From a checkpoint of a small transformer trained on Wikipedia: normalized queries and keys.
Each number is 500 + 40 x the weight over its row's rms, rounded and kept within 0 to 999. Layers, rows and columns count from 0. Numbers have three digits each. The size before them is the row's rms in percent of the matrix's.

# layer 11 MLP up, 704x256, rms 0.111, rows 633-703, columns 64-127
099:520409461511448441532468562504490510487528459410460461464488478463565462473565504505529555509510507536517474542511440452527564472456509473484561538528540540470484490495488547451483565479499541
102:475510502531453525524538522466481485546515460473485495526487489550543471452536479487425501455488484492524471479532509461474472561474529491522595445488518455509485497542515548414480545615518506
104:462513532490513500506489530424479498474478458517519462535465554467515549497409496454486537514493524455481449449495488575474489530464478514484486537524537537495537498516538473508441496488440426
106:552492446477483571511462495524465526509557470546499497462516493462522543534523536458448513351520476453410451525462452551460541496499551503504465471463488507458470525544456533463508413564505526
096:510533499476473531523513466498527394533475495458529532493505501445455554443486473457421474470552510446465486433533546508484440417458483492485497490466582472489555552497509450505458518456559526
095:508507497534500541506428492491479469488545515407548529469446587451518465513556443484405533530456508571551501542543470485472517491452482468503498463510529501506502481443494485440490603447523563
104:588481604464545536541539424523426556531528468524479509537545497491480466509467487479474453481496563551563476518514493547546535485500455559522465530518468514510484426477492523466519485421494498
096:536507525524565482563492557504496551506509542539521495468490509583465583511467526515569502536425547598502507501476466570469478505495478553495535511545461447471494526524511411406505530480482505
101:499609524525444467522500513561464548548502534436437466444522483593512500499535498513484496554504523486513533500541487435459509475420542450606531563476501549492512488516525472483511463537570479
093:524458468472525457499529531420469558514496445604535513523463463496611550459535495533529499539560547530458503472519487511510466489512451539487588461535533446484571520514533498439531516538444469
105:482471475461516495506526446459459463540484501517446496497488470505494452537463505576541437550493457442483504510549491516456443489563500459476506537527466512389494473542503413468524495576567491
100:488547533502523543492560515473451486436586542532411387504483475515491540444519458570457488457555543506512599524489496463519450508542484518540483507539519476499533577482542484523550471466488479
096:543585507581508531561400551497501535511458425518559484468440544515509490558503504568502414520458552497470436522414511441478518505487504501547594507474493508470529484499527475469518556485491489
101:535462666515498510550439552450465554509516493508506535464504444498452462528497470526547477547501440474444422482542502486531467499502466512523545514485544508539430507522530425494482438470472449
101:585463528515538456470494499525512484523457505557556511479488523448469506554453503454489416454430535507436456492476539482536438499540470493474470489460456406504464530472457492478525485537518472
093:545540486480545484532487398451526522477393569549475436483518538513491456458506468510442503543498453551467458497517495494491469509535513456517443492487505486539514475458541406502502491554457498
100:521541486475452406508496527548509467535507498544476538507459481554520532570455522524420494536483467530540507489497487492477468413474507494489515496514564524467520511478495498490506511436503490
111:470523419452455472524569575547518500492533532415571479475508538582528518518413492461475562508482493469498517443501506431453486522558464487555527552501520458463467537475479484550488509471496464
100:513528439518532461457478507483459534450487515402511555548537486446531450533491528424545499516434504489516502482542533496433562501488457503525513607480503519559558517534497507550502445490485581
101:529532591493471529426438446511538531450582526515508520531497475611486475525511425471510524520514539495537424567513502560460523442448465485521575495380570550528499517519439513468471523472499513
098:500569460453511459469520494493458514484454520447503450550512460510507555514466517493510472459520594568498490547458506552482454533511549490514484500504531490494514516507462484578502490565526542
109:520512490449449498436499484505496508476565497458513470468488470474501458462480485514484419541454444509479469456494498508483537445509465475570462470531472516477555556549523584514573418572554450
102:493451503499447429500512490568484486544545471544484486574457469537483537555502492572514541499499570548452451560475577428430431499527498573530497525542487458425507591497493437529407555436537507
099:405530443524532466482465523493466472539553499527495530557517459520607518475525486509470581553472496480496487494490456525476567498481492555485511505492454494502513466544492522497410550454504548
077:585503495428452430482508526475532456528492535521511514500513536460472557483465504533430497476438522444420482494522463493516512416528577521471437459494498521494478481486494441491415437466565543
100:496521481484496553499464512551475435509512511522495491534493524475487521481601481585534525498567477447525429479454500510468507511473502575442518540526453523444450432522479550552473519449536486
098:528499501466530440564501471477497576496518519537519539470502548501512479567473497499431459497425472608477545524518490545495582491465430467492464495532569519493516490498531505431490504553548493
098:529454470504480530453454506545463567533462452572443496516570460546443481468523496543532434534523506493518521412499557507542499446555506529491525524478452502528548524488543514558461485448528495
104:462522533523491497437493520578413518567526474558492450486452480473459559466610460568454478545491490534519562447491502511546497506516475577502466525488493506520531557495514507493424473514467467
101:510538471477555483507517492555456467476484582527563382555516533475439494512432484497467543528515469454556448500546457485531432456483531544531498464491554554512496464544529477466448523533440516
100:504549548512517519513536533470526502480526499542473525495499546503527460502443471524461428521527483448452536486513476544478501482581556524493526464518428498531522529485577595576475404514561517
104:497462490513518473539538478446469533544601454490537461472535500520512468526493469481519566523527520565462442505625516477509494468428529462523533494523514447468513451504525425482485465540566425
097:520505537500482448506507477459515505490473519511401390463528434494442485526452556489492526472468530507469566467506449587519524502510391541435509550527513466507572471523475498474476539467463442
104:513479504549505455526442472484571457439500477515481540470471453504510486499457492433549436508472510565495591498474505495488464485506470493511570483435546501511441532555508474508550548496469439
103:486445419524477463506465485530495488529479473459518446485553519469564427482568584509488472470519517470465571486511497476523511580486509460479507491429498505486529488526534576516478507489524514
094:451527463486512556454454432457511447506525519525537477469494485473487450541519465497415501476480524457514546487484493524575549564516488446498502509529446481551530501534520462455516544489531545
105:502504541465447461533492461466562504527501488446468439509528513537565515472508490419475513576561500536511420549515457456538475532501453492462571588437488455461482558473526481474482532478519531
103:493487489489564511468478479557495443465434547547514444504520507469439548608432508490436480526499484528518486552422523483493433552436448514541496509486532561520550541534575511492500546498464436
096:518473522548536536413485413490503576486526517511454539496436579551495415510462473532519552547424515521504494523490494476523456494496517521488518478539470492541539415538514545476570492523558480
100:518472536501477505462593469547547554436574533492519515526524535431530495467441493460475507488477523436526532508524510494439440482523526573507533484551504451533524494525515515564443466486465464
103:509480445423512489391482530506485504486537522548473490525434487524448521475530500456634531508589501475528486538538514509471464436481491451495510482466505469504438535533419465486518463446512482
094:486488524430511491482477490524500447560449466519536448461549524578515423505453446591448523490560455526503482515468465461561514537486578532526580488467447527537493548544527531593568590505470510
101:561533493472499527527436464432507521472496465579499474415523490560501487498445551473547441539477447460534525483535481524458495501437505496502557535516495440476463475503449487553495542428471429
096:475451442520538454472448497475482524480450536518512515459554630519489549512499459460526481490559519478564502500498509504539502462560528472495539549446487470577485504434568533520493523497470501
107:484479489485497497530425532476489502558491538516565504487554471484494574560527538486559491444540489524494536554570490532522521434478502534514527515476532501499476521494566494433604506550441463
098:471489522409538550537487497458499527528560489463552520468472516485521471538548419480471493522467596484462427517420474520549474449506501484570598496411546407518482492539474483542532494533432515
091:500552526564491526486504646480493458505479530487515586497505547521542399436404507481546591507529482527487528477431490450501437447474530506519505520505486551494506500463509551478531499528441475
085:493552551478437556492466533497508476453556508535495517512535516517484501469470524457499522444550520386528516502554515496421496504537512465465539512549543541462519506484517464480536485464533495
101:503537460502503484528528502488515503523525537558499447504545516547547416482532507450461516496484530463455465570501553517517415472510569487448450493570528508480542509479484504516468498474456522
093:453482506556460508473501520413542496535477526437519540454524492462426511480527486503516541514416573510512545480485523488477529544523528518475542492489543568353462507417520486468530472494462416
097:485537466528446473482481498527511465530528549491574516488560508468426525454464442530523488547522495481525396482434514489493484492473514468443488494467528463477428534535419539524467570552497557
106:480509443533448504582503549486537481523400422601458543547506544469560451531527493508454539510480568454490426533461503532464558524504474545476534494452475451472441467485457505603544545419518413
102:487481454446520508475432503485522544524520519508484492554467451483563594523435457524468372452469610466512458506433423434554543524527513532486462470559482470475448458488497542484453560519459480
103:503523468442481520513502466472499566513485496481526533506444517594527493499505432410518448549505488550515503538528547491441469435485599548475529487489496489547528509493510522489495485467451515
099:544528490536466523465521513432478451511498454560497555437447485432582522493499463500471489510501489500526578496521508462496440522421404435468496497524494548505500533586501517516445482458507471
104:486466484512481574590468413517543440521470441436517537477415452538524479443473543523462479455397463498524488471461492459487505476486518503510510430487511454446529487481468536542464499554452517
094:534552433498528515468505470533454563540532526476531490491442480478464508508499487446499443416529517466529488488500491598501553410476546494515509452575444415432563530510526465520503471504506544
099:500519493458497488456461471466416509476478511509460457483448476482424509459490529449448466395547468504464484521501530503518478525451461495512497479497553593527461403565537459476538517475477521
100:485504433418540533459492508487517483549460478539519527508530478483517416490540483522521531546457505523434484447568515503502531461502457488517501515492420463542444510479543564514426458508477371
108:516512522468420502447452516383476505478449524482533488469516467532509496411535437506474478538539517518403513492493544561515519519478477549535529433505491511566477469476437503494487499493519500
087:494447475507508490488486470501473532461471509546490489445445515510480499542501451517526432526555463488449509483524498540469491518451441519454474466583474473502486476474470438560514447558498525
103:483491458546521525486462472485493546556523553522510533469514556494476596511466460496456478488512467517489460464424460503529432497594480476503489523476445531437537492573506489481544457503469559
096:505463552479569439499515488433445558469556445522519521512547482524466523526468478488517490469511533523478508489466530568388444504531479447478502492542435493518538444588478534504473529467472515
094:555534466523465529523541493432481439488468465514545509506506562475444526476463487551480536571488582415534411579505471476542527493462545525512527511467539442541457503493507517533497466557523517
098:492471536515486568430597518470571519566466454568444470476522518600482509533432498512499489519485471525467452533474477466504485587446480520507499478535469478543510522449526513486493628475505448
098:459487524487507570476440436536430436427501482470516563548447531465532525431513476467479557537562485572493490532483492533475515536500437587467453568569531436553515450540434476525481507530424560
101:354435497554515494480573488516571494483490496473559511520502525532481432507508500459481511500516560439520444504533500436548453446567471462459496451462501503473474554490428514467479540549534484
098:458445549487513517500519541564526500514519472508536475464509544436489471448543508546552433449514486549482463504472383482496512528473442572497477472547494524516520489504481529560519479468487536
098:526506449480456487533557458532503502511516526468512479516514527525494508506566500511556535486490464537551452585496465553540475438472447458552490484511472487471494526535549537575508455496521519
106:538508527471472470515526494480518555482426521504505500462523504524514538517544501466552458429478548475417545521493458492458524467493445516560501467505461479493601496473539457467612447370504466
103:509489497535469444486438536474489546528465487426478478495505521422481503509525549525509510454520498552505457445434511547532508528511409478530530477534421492506486530417575520497427486519514525